config.yaml
norm_eps: 1e-05
positions: "learned"
bias: "all"
weight_decay: 0.0
grad_clip: 1.0
Each number is 128 + 24 x the weight over its row's rms, rounded and kept within 0 to 255. Layers, rows and columns count from 0. The size above them is the row's rms in percent of the matrix's.

# layer 3 attention key, 256x224, rms 0.0324, rows 127, columns 0-223
size [ 92]
[[143 147 128 102 130 138 153 134 115 130 142  99 105 127 102 119  82 116 152  95 156 113 112 108 141 100 149 128 156 174 133 117 152 146 102  98 122 148 132 101 150 165 142 113 154 116 134 107 152 156 102 164 135 126 157 150 101 113 121 132 138 172  94 103 149 109 143 143 102 126 139 148 152 176 142 159 121 162 114 113 139 121 146 151 135  88 106 143 122 113 112 129 130 116 140  99 120 133 106 103 104 114  95 143 127 140 123 171 138 138 132 125 158  99 128 116 160 112 114 128 120 113 138 143 159 128 114 119 128 144  88 127 167  58 107 125 148 118  87  87  99 109 119 145  96 135 123 144 109 127  87  97  81 145 159 111 115 106 114 167  78 111 153 106 107 121 142 115 108 107 141 101 110 157 138 130 190 161 133 100 143 123 126 165 101 150 136 149 148 181 126 151 160  87 158 163 110  73 132  81 169 154 187  84 163  85 121 165 130 128 116  92 123  94 113 140 155 126 141 118 148 160 113 145]]
# layer 3 attention value, 256x224, rms 0.0323, rows 64-78, columns 0-223
size [103 114 104  96  94 103 105  94  87  96 100 102 104 111 101]
[[109 149  90 103 140 126 179 152 165 173 120 143 124 128 124 168 104 106 134  88 116 128 132 139 118 105 143 109 113 109 168 174 119 105 134  82 128 135 117 151 138 116 146 159 144 144 130  87 143 145 112 151 101  91 146 143 173  97 148  94 109 129 147 137 178 116 134 128 132 157 118 133 148 137  91 162 120 143 109 128 117 130  97 118 138 112 139 131 106 140 150 133 159  74  78 125 113  70 168 113  85 146 143 133 169 126 115 131 162  89 143 145 123 146 141 115 102 137 132 116 145 116  58 147  98  90 150 138 111 100 112 177 130 108 116 118 125 136 151 150 146  83 140 111 135 153 110 117  94 147 157 149 140 141 143 132 129 112 156 159 134 136 165 140 145 121  67 127 156 146 127 134 186 150 171 163 170 149  99 132 175 132 138 130 144 132 126 120 126 130 110 121 133  72 124  92 145 161 142 129 117 164 171 170 136 107 103 121 150 108 126 123 146 129 123  81 105 112 164 137 116 117 142 137]
 [125 124  78 159 103 151 112 121 151 150 131 119 101  89 135 103 132 142 120 128 175 113 145 142 111 164 132  96  98 115 104 110 158  72 183 161 124 139  94 142 160 153 136 141 108 123 123 116 127 119 110 113  94 120 101 153  83 127 156 108 100 116  90 115 127 128 138 137 109 148 113 122 142 100  94 174  99 124 141 133 152 117 155 140 118 114 138 122 122 127 124 126 126  93 176 116  92 148 128  82 103 122 137 160 152  98 153 114 131 143 168 141 120 146 133 163 168 114 142 142 137 129  98 199 131 110  92 139 120 125 124 135 131 135 108 106 131  88 149 161  97 114  96 150 143 139 125 187 148 123 147 124 163 155 105 176 146 128 105 170 137 115 151  93 135 111 150  95 134 142 122 150  67 101 163  81 109  85 107 126 108 180 125  87 137 125 132 104 164 144 112 140 137 137 100 157 121 132 155 155  84 133 133 115  91 150 102 122 136 126  97 136 139 111  99 150 132 111 132 134  68 143  99 135]
 [136 151 134 109  91 154 134  91 109 110 151 124 160 114 147 132 135 105  91 126 101 134 133  98 131 157 133  93 145 128 109 110 102 133  96 159 136 120 152 101 147 150 136 118 118 140  94 145 126 117 158 157 159 125 158  93 140 110 122 120 142 155 109 126 111 142 149 159 112 129 102 104 140 124 168 142 168 139 171  96 102 125 115 116 141 108 217  75 121  89 126  97 169  78 149 100 161 153 141 177 122 138  91 113 104 109 143 142 156  94 120  99 102 128 151 159 152 145 124 126 128 125 132 121 144 149 155 150 110 107 117 103  97 172 125 122 129 111 156 122 119 146 157  99 144 153 124 157 123 159 142 136 100 148 142 116 142 130 117  98 155 117 177 162 150 121 126 147  96 126 113 121 134 137 157 191 162 101 136 148 173 144 141  96  83  86 124 119 149 149 101 122 159 116 152  97  89 137  73 154  81 118 140 123 148 132 163 134 133 140 131 152  90 109 146 133 120  98 146 124 112 140  76 134]
 [133 132 101 115 132 105  88 100  81  93 120  89 129 111 130 177 125  94 148 108 132 148 113 129  92 151 124 130 123 142 126 154 105 115 151 155 118 141 143  99 150  99 130  94 101 105  86 158 187 122 131 151 135 154 120 164 117 130 150  61 136 153 122 161 109 115 159 118 152 159 166 136 155 146 142 157 105 134 147  81 149 108 140 153 164 137 121  74 126 136 129 133  97 130 106 124 130 108 139  98 135 163  70 204  95 111 144 123 170 150 141 177 115 115 123 103 134 145 168 158 104 147 113 127 177 145 125 140 123 153 129 131 148 129 120  81 120 127 128 136 111 125 141 145 118 149  94 150 133 137 156 115 104 111 175 148 152 116 151 159 136 119 156 121 127 105  98 119 164 155  84  75 152 147 106 117 109  87 126 153 128 124 134 134 130 135 149 125 114 120 128  99 121 126 125  97 124  91 113 121 164 134 118  99 130 151 177 160 128 147  86  90  99 134 119  73 134 101 130 112 126 133 134 124]
 [129 122 157 163 107  46 135 136 179  73  91 103 138 142 112 127 111 149  91 115 175  93 130 124 158 137  90 126  88 158 105 123 132 123 137 156 119  98 112 137  77 157 113 129 115 136  95 105  93 119 109 140 115 118 120 127  91  95 106 143 126 103 140 154 133 131 158 160  91 164  97 116 155 117 120 162  95 102 141 156 104 124 124 118 103  94 130 112 120 107 125 125 105 120 149 118 132 134 168  94 149 131 103 133  95 151  83  90 140  93 166 113 163 133 130 169 146  98 152 154 115 117 148 109 124 150 113 129 153 118 129 139 100 173 150  86 131 134 146 107  74  94 130 128 158 173 138 187 143 144 116 148 104 154 101  99 127 149 142 156 116 115 154 133 136 173 155 126 133 129  96 147 133  93 147 100 132  91 157 128 137 152 122 135 115 118 136 146 124 139  82 132 105 145 122 109 143 146 116  96 157 103 103 125  96 122  98 161 116 142 127 126 121  96 117  93 115 164 108 122 170 131 144 156]
 [149 114 113 149 130 169 141 124 120 145 110 126 139  58 103 151 117 133 131  79 143 138 140 103 120 124 107 140 123 147 152 123  85 116 100 107 144 114 115  81 143  95 120 119 136 110 122 151 145 154 138 115  89 137 150 124 119  91  97 121 109 125 113 125 147 148 138 139 132 169 112 122 108 137 130 125 163 132 142 133 171 149 100  76 152 163 104  61 130 151 132 150 113 120 121 146 131 123 150 124  99 156 136 102 127 151 155 110 118  97  85 119 121 158 138 123 104  99 132 117 105 116  77 114 110 159 140 174 142  99 147 121 107 113 127 172 116  73 158  81 156 149  99 144 157 134  92 156 111 111 139 149 151 145 118 103 150 156  42 162 126 136 136 119  89 142  86 129 113 139 179 148 130 113 160 154  92 123 140 124 129 182 106 153 129  95 119 108 149 151 137 140 162 123 169 136 110 126 116 116 175 117 144 115 131  93 137 117 159 139  97  76 108 135 134 119  97 129 166 160 139 134 107 125]
 [166 104 133 115 124 163 128 115 135 153 156 119  85 129  91  79 137  87 120 100 130 126 159 125 148 139 157 141  75 132 154 121 143 181 153 118  95 135 124 155 134 151 177 145 139 128 124 161 102 133 106 154 163 114 113  73 129 137 157 130 126  99  94 167 144 132 145 153 114 154 122 138 105 135 115 145 124 148 141 135 117 140 163 113  77  96  74 153 139 135 110 124 150 137 153 144 164 141 126 102 131 129 140 126 122 174 116  99 145 155 152  63 129 144 155 141 121 128 170 132 152 119 100 116 124 111 111 153 122 109 135 131 166  99 128 121 116 152 102 135 148 140 155  94 125 193 155 139 119 124 129 158 135  91  94 142 157 106 128 157  81  99 160 150 106 126 123 116 110 139  97 102  74 117 172  89 129 127 140 126 109 144  94 106 159 155 114 126 143 128 177 148 121 127 148  93  81  82 108 146 141 110  85  97 112 100 124 151 112 137 110 111 135 152 137 110  96 130  95 140 137 139  81 125]
 [109 168 135  64  87 106 129 168 178 126 136 162 120 167 127 152 122 123 158 134 140 114 123 116  89 125  93 143 149  94  84 156 121  98 113 148 128 131 135 160  83 142 164 138 121 141 112 123 148 153 158  81 144 173 171 126 153 109 124 123  92 131 140 106 175 135 134 112 152 106 171 155 139 102  65 149  94 106 137 159 147 136 165 113 149  96 117 145 129  99 115 128 168 134 155 105 118 135 122 127 140  91 104 127 114 134 155 171 144 141 120 154 131 126 156 109 152 159 103 143 146  61 115 149 136 129 154 138 143 133 108 138 110 127  71 167 132 114 178 150 124 124 141 144 100 167 142 142 125  81 142 123 162 148 118 117 148 125  95 119  85 124 155 123 108 130 114 134 141 160 127 138 150 136 135 150 106 125 120 138 167 123 143  82 140 168 143  84 137 118 143 125 134 120 105  99 112 138  94 101 115 114 120 139 128  93 115 110 158 153 125 133 128 160 141 120 150 127  98  67 124 102 112  96]
 [139 148 174 142 117  99 127 144  84 148 107  85 127 108  87 144 144 134 170 151 104 137  76 153 136 161 110  96 116 142 120 158 136 104  93  82  88  87 130 138 117  91 123  95 118 118 108 117 208 157 160 139 106 149 106 115 132  90 115  87 111 113  96 163 114 123 117 115 130 148 115 114 114 150  77 149 129 156 172 114 141 190 144 105  89 150 122 136 145 131 136 152 140 115  89 125 111 108 128 125 114 105 137  99 157 128 138 145 120  94 124 127  81 116 149 138 149 135 134 151 118 108 149 135 208 141 105 144 102 108 149 128 135 133 109 150 142 145 122 130  75 131 103 103 106 110 125 146 137 103 158 106 159  90 113 136 129 135  93 121 121 123 162 164 115 135 157 136 113 129  73  82 139 130 154  98 122 138  78 151 100 157 125 112 129 124 135 150 153 108 142 108 101 134 161 137 146  99  77 136 136 122 121 114 150 104 170 132 129 103 123 114 140 139 141 118 113 111  89 154 109 119 120 110]
 [130 122 137 113 138 161 155 124 107 145  91 111 138 118 151 105 103 134 136 114 146  95 168 111 166 116  97 134  94 146 115 141 106 127  78 120 125 139 161 158 126 151 120 107  97  99 146 131 169 150 128 109 110 108 139 104  75 104 144 137 140 130  98 127  70 145 128 116 165 143 135  72 104 164 141 102 133 140 129 148 119 120 129 144 110 109 167 151 163 120 104 126 110 107 173 133 161  94 122  99 132 123 136 117 116 116 112  90 103 159 121 117  98 107 108 154 135 171 128 125 111  97 152 136 165 152  86 149  75 156 132 134 137 142 165  60 151 130 141 142 151 117 114 123 143 111 196 150 120  96 117 122 155 126 149 122 137 123 117 123 129 152 154 136 105 122 152 135 102 122 150 112 147 116 111 130 142 133  60 123 120  97 118 113 115 138 139 181  76 145 140  93 157  99 174 173 118 126 134 167 123 150 149 148 162 120 102 131 116 171 125 101 136  98 162 112 188 141 117 118 150 131  96 108]
 [129  85 113 134 132 111 142 154 174 127 139 133 149 125 150 138 139 128 162 119 153  92 125  70  93 128 109 106 101 126 153 137 133 159 107 139 116 118 151 113 124 115 122 133 156 133 142 115 130 122 139 126 141 137 132 104 156 123 133 130 146 120 136 178  99  87  65 113 168  85 170 127 111 118 121 127 152 148 133  61 132  98 149 154 111 140 164 107 162 153 129 133 133 168  83 128 121 115 128 116 148 127  54 126 136 100 126 145 145  99 133 118 175 108 128 160 153 162 134 148 112 160  99 187  94 153 170 136  91 124 120 131 155 129 141 129 122 176 121 115  54  94 171 112 164 147 150 112 103 124 139 116  98 149 141 116 123 137 144 118 134 113 102 118 148 163 127 115 140 154 135 143 116 191 116 100 164  97 113 137 113 117 159  92  92  95 132 153 141 140 124 126 134 104 119 149 122 101 126 153 185 120 148 111 161 172 164 127 113 118 154 118 108 164 127 138 131 155 102 135 120 133 134 150]
 [130 124 170 147 125 115  92 151 164 158  99 151 114 141 129 140 123 131 142 144 150 154 122 153 138 117 127 128 155 147 103 113  75 163 133 174  74 113  98 100 134 150  90 139  77 129 153 129 144 107 175 143 118 124  82 120  91 149 153 104 162 162 159 122  85 180 117  99 160 142  95 142 140  98 133 123 129 163  96 130 157 114 139 130 120 109 134 123 183 126 107 136  91 159 138  75 127  90 163 131 126 128 105 104 158 138 132 129 104 119 167 142 155 122 140 137 137  92 162 123 119 155 144 118 136 120 120  84 121  93 128 121 101 129 114 123  92 155 112  98 110 142 103  93  92 158 128  99 119 140 147 116 128 121 159 116 133 162 118 185 150 111  96  75 102 146  75 140 105  69 156 134 120 141 134 134  88  84 107 150 130  83 140 144 131 101 118 109 143 140 139 131 154 141 159 141 123 136 111  74 125 110 140 131 121 128 148 132 147 152 133  91 107 150 123 122  98 128 122  93 137 147 156 126]
 [115 120  98 121  82 153 137 130 128 143 122 108 109  67 150  93 114 138 149 150 156 115 138 108 152 147 114 123 106 143 126  99 150 136 137 158 140 157 129 160  92 123 166 133 130 148 149  88 109 115 149 107 129 121 134 148 151 145 134 124  99 115 144 124 187 107 118 117 120 115  80 134 134 146 162 136 146 126  89 166 101  72 151 147 109 134 120 106  55  99 164  98 147  89 151 128 116 170 121  98 151 128 160  90 139 140 134 132 119 119 110 115 115 135 147 139 131 144 119 122 129 135  96 122 132 116 127 128  93 126  84 155 153 148 117 116 140 115 121 100 102 123 115 152 129  74 123 146  98 132 162 108 129  90 140  96 100  91 101  96  83  65 145  78 155 125 153 186 137 149 145 129 146 136  98 130 103 163  87 118 132 123 110 115 124 160 109 150 148 109 154 106 148 131 129 132 124 128 127 115  68 195 154 160 122 121 118 128 137 161 143 108 154  79 113 152 152 109 144  97 127  98 127 148]
 [172  98 137 127  95 119 120 125 149 138 103 147 149 125 167 196 104 124 129 116 154 147 137 128  92 117 120 125 102 157 102  76 114 137 140 117 126  90  97 115 147 169 160 132 112 127  96 111 146 119 155 106 142 124 123 149 113 159  98 138 119 138 121 124 143 133 157 202  97  90 149 170 128 110  98 122 124 113  77 128 133 114 150  93 122 103 140 129 157 115  96 145 102  98 143 116 147 138 105 101 123 137 185 133 142 165 159 111 123 113 124 108 115 118 151 120 107 149 112 136 125 152 121 150 105 152 126 170 104 120 156 135 105 152 171 106 172 164 100 107 140 110 134 108 100 137 149 196 135 120  94 104 160 129 172 159 116 140 110 131 104 153 105 118 129 165 150  82 137 117 152 158 121 164 117 121 130 111 152 109 147 136 161 125 103 113 127 133 106 142 110 103 160 176 140 164 124 127 181 106 114 114 121  89 133  96 148 150  75 125 115 131 119  90 116 119 160 107 142 180 110 104 140 116]
 [177 123 124 135 142 153 134  77  71 110 101 129  77  99 103 144  86  90 103 143 116 160 113 130 150 110 115 150 144  82 166  91 148 135 135 102 105 116 106 128 140 114  97 106  86 126 128 117 155  96 119 122 169 133 136 137 114 165 118 116 129 103 140 120 127 147 117 172 138 129 146  94 151 130 122 116 134  46 175 115 106 112 161 138 116 134 153 114 156 104 132 196 125 142 138 118 145 130 143  86 151  85 112  91 139 146 123  94 110 204 126 105 118 120 152 139 151 103 118  97 130 107  97 148 126 115  89 127 106 142 151 108 126  74 152 119 129 142 136  87 119 139 122 107 115 125 128 146 160 111 100 136 151  90  83 143 149 165 115 142 101 136 111 148 146 152 153  93 133 122 154 144 166 133 109 126 131 167  97 164 135  97 124 117 131 162 127 119 113 136 134 152 182 109 130  79 116 141 107 143 124 116 123 150 112 113  96 142 115 138 107 114 145 149  99 152 112 154 142 145 127 143 128 159]]
# layer 3 attention output (transposed), 256x224, rms 0.0402, rows 64-78, columns 0-223
size [100 105 103  95  87 100 100  94  79  94  98  95  90 104  88]
[[181 155 117 146 148 104 132 151 156 113 141  95 145 171 160 171 123 137 150 139 142 124 133  66 151 145 127 125 124 151 162 109 148 147 136 157 153 137 123 113  96 121 172 119 162 108 117 135 125 120 135 161 150 154 151 125 122 138 134 139 143 134 121 129 115 124 158  98 144 158 136 138 155 139 141 130 143 108 120 146 100 135 149 142 139 157 112 132 145 125 201 141 123 113 145 128 152 107  81 131 161  96 177 134 147 118 149 159 109 169 101  85 114 130 119 134 150 165 127  84 138 101 152 139 132 138 123 144 128 109 139 154 168 133 149 117 137 104 152 142  99 124 122 138 145 134  94  99 148 109  90 100  80 167 110 134 104 180 121 159 137  93 130  99 126 153 117  82 188 132  98 107 107 130 120 156 126 106 131 160 105 147 147 111 118 134 109 143 132 103 166 124 135 154 166 124 119 119 109 157 138 130 115 139 101 180 118 146 119 116 111 131 133 154 110 174 133 161 127 180 112 199 182 184]
 [ 98 126 140 128 180 102 130 141 108 147 110 101 157 164 142  99 120 170 163 159  84 120  84 107 182  80 173 182 121 115 141 139 107 128 167 169 151 173 129 110 156 154 121 154 100 159 129 106 148 138 133 151 130 137 101  71 125 101  86 165 141 113 137 103 135 123 108 118 192 134 124 125 134 158 103 101 127  92 122 184 132 135 143 129 167 154 151 144 166 144 144 134 118 142 117 114 110 123 138 145 114 120 118 101 164 164 145 144 102 149 117 107 129 121 124 117  93 185 176 104 146 123 136 136 159 139  77 154 129 159 111 104 125 141 136 150 139 131 137 128 118 127 119 132 124 134 130 124 158 133 139 135 131 108 128 108 168 136 174 129 150 156  66 146 117 131  79 160  89 137 169 137 147 114 110 119 122 112 116 156 101 169  90 133 157 113 152 172 136 114 143 105 150  93 151 164 114 135 128 137 142 143 162 165 133 123 137  98  98 140 105 152 130 127 135 147 127 137 150 139 146 124 124 131]
 [102 132 130 124 115  89 104 140  74 115 141 122 108 159 122 126 113 123  93 124 122 147 165 130 161 159 105 100 130 101 102 121  66 130 108  82 133 118 110 156 110 154 131 175 108 112 133 164 133 130 147 124 103 109 159 114 121 122 108 155  80 133 143 151 115 141  91 157 105 104 131 101  96 114 150  99 142 151 174 129 138 153 128 146 125 158 154 116 150 137 105 135 108 116 115 132 159 152 123 128 147 111 116 136 135  78 120 112 169 141 156 140 136 153 130 106 147 123  95 123 143 136  72 144 118 182 147 124 124 122 107 191 133 123 167 129 137 137 107 161 128 138 162 116 107 123 175 133 141 135 168  92 115 176 115 116 138 177  72 153  85 122 125  90 120 167 110  88 146 129 132 143 151 149 105 119 123 100 123 157 118 106 114 168 131  84  82 144 131 124 131 145 117 138  85 112 117 117 137 110 119 155 115 195 145 175 153 132 144 104  88 105 126 133 142  97 114 156 113 150 167 119 130 142]
 [113  86 138 122 163 116 137 155 128 156 114 123 147 163 146  98  66 118 113 133  86 123 125 100 124 134 138  93 131 137 140 145 149 166 126 124 163 132  92 107 163 112 151 126 155 145 151  82 112 117 153 176 141  98 128 130  51 117 108 129 135 122 149 135 110  94 125 126 132  85 133 159 115  83 124 112 110 120 125 125 115 149 131 125 120 123 173 154 147 167 132 128 139 134 144 114 108 102 127 148 135 135 135 109 172  74 159  90 148 119 115 131 150 103 182 154  89  90  85 113 177 113 104 138 108 115 128 122 124 107 113 134 103 130 166 152 127 113 115 124 147  97 133 121 116  72 128 125 148 141 132  99  89 177 114 100 163 163 132 149 110 115 172 124 146 140  89 153 103 105 127 147 133 162 144 117 137  90 143 123 130 129 114  98 135 108 114 138 122 104 171 159  94 108 159 127 137  88  73 122  94 143 113 135 134 120 143 110 127 130  89 126 112 130 153 173  95 173 155 149 106 166 139 153]
 [118 119 155  90 120 164 109 117 109 141 148  96 103  97 130 131  95  98 102 131 154 125 114 137 111 104 206  99 137 155 122 125 134 135 141  86 124 121  90 103 143 143 149 108 138 148 176 135 153  90 118 134 164 118  90  94  80 124  97 106 105 141 106 106 134 109 133 112  86 116 127 136 134 143 165 114 116 162 104 144 136 136 151 160 162 129  89 160 140 149 145 136 166 144 107 128 128 134  89 129 127 110  99 152 124 140 152 158 128 151 185 144 127 142 143 111 112 161 112 117 148 139 133 140 138  83 116  66 159 109 110 135 115 110 131 146 136 146 159 137 150 159 103 115 107 103 141  97 111 136 175 140 173 152 108  84  96 125  97 118 125 109 120 166 128 105 100 147 139  69  89 115 148 138 135 118 134 133  61 151 114 137 136 106 180 119 152 116 125 127 115 149 135 123  88 110  84 112 153 143 150 164 137 129 106 102 153 112 138  80 101 110  88 149 134 109 142  92 126 138  83 135 125 138]
 [149 105 133  89 174 127 144 152 151 161 178 139 132 157 162 125 104 139 198 138 101 126 116 115 133 107 145 133  87 106 125 125 108 121 183 126 127 163 117 147  88 127 160 146  76 149 126 100 129 119 114 156 135 130 137 145 175 109 154 130 160 120 146 129 104 153  78 165 183  92 142 120 126 118 119 161 153  75 135 107 127 127 109 168 135  92 128 129  99 139 183 152 121  86 128 130 109 134 113 117 200 113 162 121 117 157 117 151 154 129 101 171 135 114  82 113 110 151 184 126 135 120 105 141 151 153 120 120 144 130 136 156 105 149 144 116 142 154 133 187 163 122 165 146 139 119 155 102 143 120 113 112 139 156 122 141 112  89 184 144 133 136 106 101 159 145 117 132 156 174  90 103 155 122  97 126 142 133 133 141 149 109 130 166 119 110 119 141  99 119 113 164 133 105 130 132 145 144 115 113 118  97 116 162 145 133 123 153 157 139 135 145 114 175 132 127 141 127 153 153 118 113 135 124]
 [ 83 139 112  80 130 121 113 133 163 157 114 152 204 140 111 148 149 171 135 157 130  70 107 150 121 106 119 108 152  77 114 137 117  52 102 112 134 129 105 103 139 136  91 143  96 143 112 116 135 128 152 101 102 127 133  96  82  85 100 141  94 111 143 101 123 110 154 118 125 135 126 151 127 132 127 148 128 119 138 163 148 132 129  85 133  90 152 156 135 101 141 145  91 139 131 141 130 133 112 137 180 141 104 134 123 130 147 100 126 111 119 162 147 138 144 118 122 111 128 118 144 148 160 113 125 115 101 141 152 191  94 146 116 174 120 108 128 104 150 141 139  97 128 114 110  70 160  98 157 123 131 162 152 170 160 117 103 105 115 118 133 127 104 131 141 116  99 173 135 125 113 162 182 123  92 130 115 105 113 137 135  81 151 129 117 125 157  98 116 152 109 140 111 167 114 159 141 146 138  86  98 122 138 117 104 127 103 152 106 107 152 142 126 138 178 118 140  84 164 147 148 103 105 144]
 [134 105 135 122 204 118 125 117  82 169 116 149 161 146 125 155  99 150 112 133 122 150 120  98 125 162 161 163 117  78 174 124 141 141 158 129 154 149 147 108 153 131  86 133 152 100 110 137 129 135 126 165 109 106 140 141 117 138 117 145 114 112 177 126 106 114 147 124 105 105 123 107 131 132 141 146 149 114 100 147 141 172 142 138 127 162  92  98 149 157 124 158 128  91 109 157  82 152 122 157  86 109 137 107 136 201 132 111  86 155 135 117 136 130 107 152 115 105 127 145 159 130 158 111 139 129 135 117 102 115 153 150 121 139 145 145 138 144  89 121 151 144 135 167 139  83 135 128 119 138  82 121  86 118 131 101 144 153 164 175 132  93 132 109 107 160 163 101 123 127 100 113  93 174 115 115 109 141 159 140 126 114 123 108 152  88 116 136 151 136 158 130 112 112 132 147 124 121 136 140 184 148 154 151 112 168 158 163 144 148 118  75 122 146 131 161  65 164 149 155 123 148 149 129]
 [114 116 114 126 128 158 149 124 135 133 136 165  90 178 159  96 117 128 107 162 122 123 139 127 100 129 166 114 142 176 126 140 119 142 127 150 153 135 111  58 125 126 106 126 133 123 154 158  76 136 121  85 113 152 123 160 135 151 141 136 122 126 148 113 125 166  96 116 119  66 116 124 140 121 153 131 146 124  92 149 163 108 118 138 122 161 135 150  78 121 105 125  96  99 125 106 113 121 159 140 163 105 137 163 123 114 157 160 105 153 147 121 141 130 105 133 110  72 154 118 189 141  87 110  91 136 145 127 131 143  39 137  97 158 127 152 143 162 118 122 145 105 137 133 146 123 109 108 141 150 143 110  91 153 156 170 147 160 143 169 123 157 148 117 129 140 140 171 129 105 120 131 133  91 182 154 165 144 157 119 161 134 139 124 137 160 149 128 125 168 113 129 141 113 174 146 138 125 139 121  86 142 127 135 123 133 106  91 143 126 155 156 149  92 126 153 105 170 106  93 124 129 174 132]
 [145 151 144 130 104 108 120 118 104 120 122 127 140 109 127 135 163 150 132 153 109 129 146 161 108 177 110 156 178 134 142 105  71 127 169 160 114 112  73 158 122 126 140  85  93 122 163 127 141 107 146 124 128 157 116 145 129 137 108 152  97 164 116 112 174 116 131 137 112 147  47 147 137 109 114 134 114 141 140 119 123 113 102 107 133 160 104 105 176 129 124 150 122 120 100 121 145 152 109 129 111 146 131 114 149  84  93 155  92 138 138 126 174 141 174  97 171 144 107 184 122 144 164  92  83 100 162 111 127 138 107 113 120 117 121 108 134 105  73 118 111 123 127 126  95 144  98 132 125 127 139 125 131 163 144 148  91 180  94 118 143 117  99 125 122 114 114 135 141 102 166 129 126 150 143 119 106 122 145 125 122 151 153 200 151 146 183 125 167 139  97 139 112 144  82 168 156 149 131 129 136 120 102 105 115 141 117 129 119 133 133 173 132 136  97 124 114 117  93 112  99 105 150 159]
 [143 186 123 126  80 132 118 118 122 112 108 157  77 146 132 136 138 106 124 115 172 156 122 152 124 109 119 125 187 201  90 129 119 137 108 109  96 130 125 155 117 121 148 154  91 109 145 148 136 156 140 123 145 184 172 162 150 134 141 118 113 143 122 168 157 168  96 153 139 143 149 123 126 130 161 108 148 183 133  97 118 156  69 107 118 168 134 152 101 118 124 164 131 136 172 100 123 131 163 152 117 148 164 154 126 114 127 111 142 130 158 106  91 128 111 152 114  94  88 123 138 102 137 122 125 111 127 109 161 140 146 112 109 164  85 145 143 118 132 117 175 187 154 153 114 111 107 145 125 152 153 100 127 127 150 148 147 175 124 112 119 125 120 109 110 143 136 121 122 141 143 157 156 101 116 167 143 135 119 148 134 122 145 131 161 142 122 106 103 156 163 123  89 153 123 106 160 179 149 112 145 141 118 162 144 122 100 127 158 125 117 126 120 129 125 127 114  89 138 155 203 122 130 121]
 [ 98  89  96 113 121 138 126 138  97 119 136 158 101 129 138 149 133 123 118 132 161 150  99 118 141 104 157 133 141 120 102 169 133 141 113  96 164 166 167 157 180 142  91 125 122 122 114 117 100 147 156 129 135 132 119 119 158 142 134 123 107 143 119 133 107  66  59 136 117 130 143 119 123 118 173 148 121 141 144 102 118 154 140 100 164 121 116 133  96 123 117 125 135 129 105 147 128 135 113 102 111 132 105 170 185 116 113  88 146 127 104 141 152  83 123 144 101 164 129 140 121 137 122 165 129 155 116 133 180 130 153 160 110  97 143 142 185 121 171 106 120 147 149 111 138 115 144 129 171 113 145 138 107 101  86 136 176  99 145  88 146 143 140 138 157 133 147  74  76 105 125 130 100 134 144 105 202 119 108 122 134 161 132  95 120 129 148 138 122 126 123 112 134  93 108 141 146 147 154 130 180 101 128 139 149  79 110 171 177 148 126  90 194 128 129 120 134 144 134 124 132 133 139 141]
 [150 139 120 146 153 132 155  96 136 121 139 119 127 133 108 148 138 136 143  98 134 196 101 116 135 149 133 152 133  88 130 110 128 156 130 149  98 120  88 131 131 134 111  92 108 152 137 129 141 150  92 132  85 146 133 117 125 147 107 118 135 102 140 101 118 157 145 142 138 163 169 147 148 123  78  99 141 123 152 165 151 153 110 122  94 174 111 113 182 113  95 124 123 128 134  95 118  95 140 185 118 147 108 130 118 153  79 122 154 178 157  83 125 190 130  96 142  90 111 126 110 141 113 157 129 147 180 104 153 143 133  98 127 124 130 142 115 115 152 109 174  99  98 125 123 152 115 174 120 143 141 155 101 145 100 126 105 109 147 137 139 166 116 137 133 137 130 142 150 172 102 172 152  97 107 141  64 164 157 130 135 180 110 105 136  95 107 118 142 122 131 139 116 120 111 128 138 124 123 161 122 100  86 153 183 137 112  93 142 126 173 134 161 153 126 134 140 155 143 160 148 139 112  87]
 [ 94 101 123 209 119 152 129  89 103  86 123  61  85 121  98 101 140 112 124 135 134 120 115  96 102 140 141 139  74 137 122 174 116 137 172 125 152 144 142 129 123 107  96  86 113 128 124  73 102 108 127 159 166 124 118 112 149 103 137 122 107 165 127 134  70 110 100 115 129 132 136 116 136 135 127 123 123 116 201  78 154 106 110 142 167 129 120 124 111 139 116 145 135 122 109 144 125 121 143 105 124  77 100 157 141 102  96  94 167 121 170 136 113 137 118 130 115 155 134 103 108 110  99  97 131 127  93 102 114 117 102 113 117  85 146 114 126 129 147  93 102 131 106 148 119 122  83 117 123 132 146 136 120 140 106 173  94 132 162 140 138 117 113 112 126 105  85 132 109 104 127 107 117 170 119 130 140 159 108 120 104 164 107 127 139 105 123 141 149 103 122 139 119  92 114 147 153 123 101  78 145 133 119 128 139 178 149 129 125 130 124 105 168 160 100 182 144 151 116 113 171  98 147 145]
 [109 115 163 107 129 105 152 107 100 134 156  94 146 158 104 124 147  90 130 137  88 116 146 143 116 145 138 141  94 125  95 111  90 115 143  89 164 113 117 111 149 136 128 135 104 114 107 109 144 114 103  61 142 105 146  97 144 112 128 146 115 131 152  73 142 156 120 124 114 134 133 134 125 139 138 152 113 118 113 155 162 124 126 145 117 151 147 156 124 156 104  98 109 120 133 156  93 124 102 169  89 138 116 113 124 117 121 139 175  82 126 182 149 161  90 137 156 158 133 173 153 189 156  87 134 152 164 133 117 181 108 153 154 145 132 151 125  92 140 148  82 151 130 117 114 117 137 168 104 112  92 119 146 108 145 129 137  92 150 107 133  94 106 140 121 140 159 167 107 142 111 105  99 134 131 135 145 106 142 119 128 104 116 124 127 128 137 105 161 122 112 135 126 114 145 222 118 129 138  98 185 127  80 124 127 153 147  99 157 169 111 155 130 132 157 145 143 111  84 121 109 123 123  98]]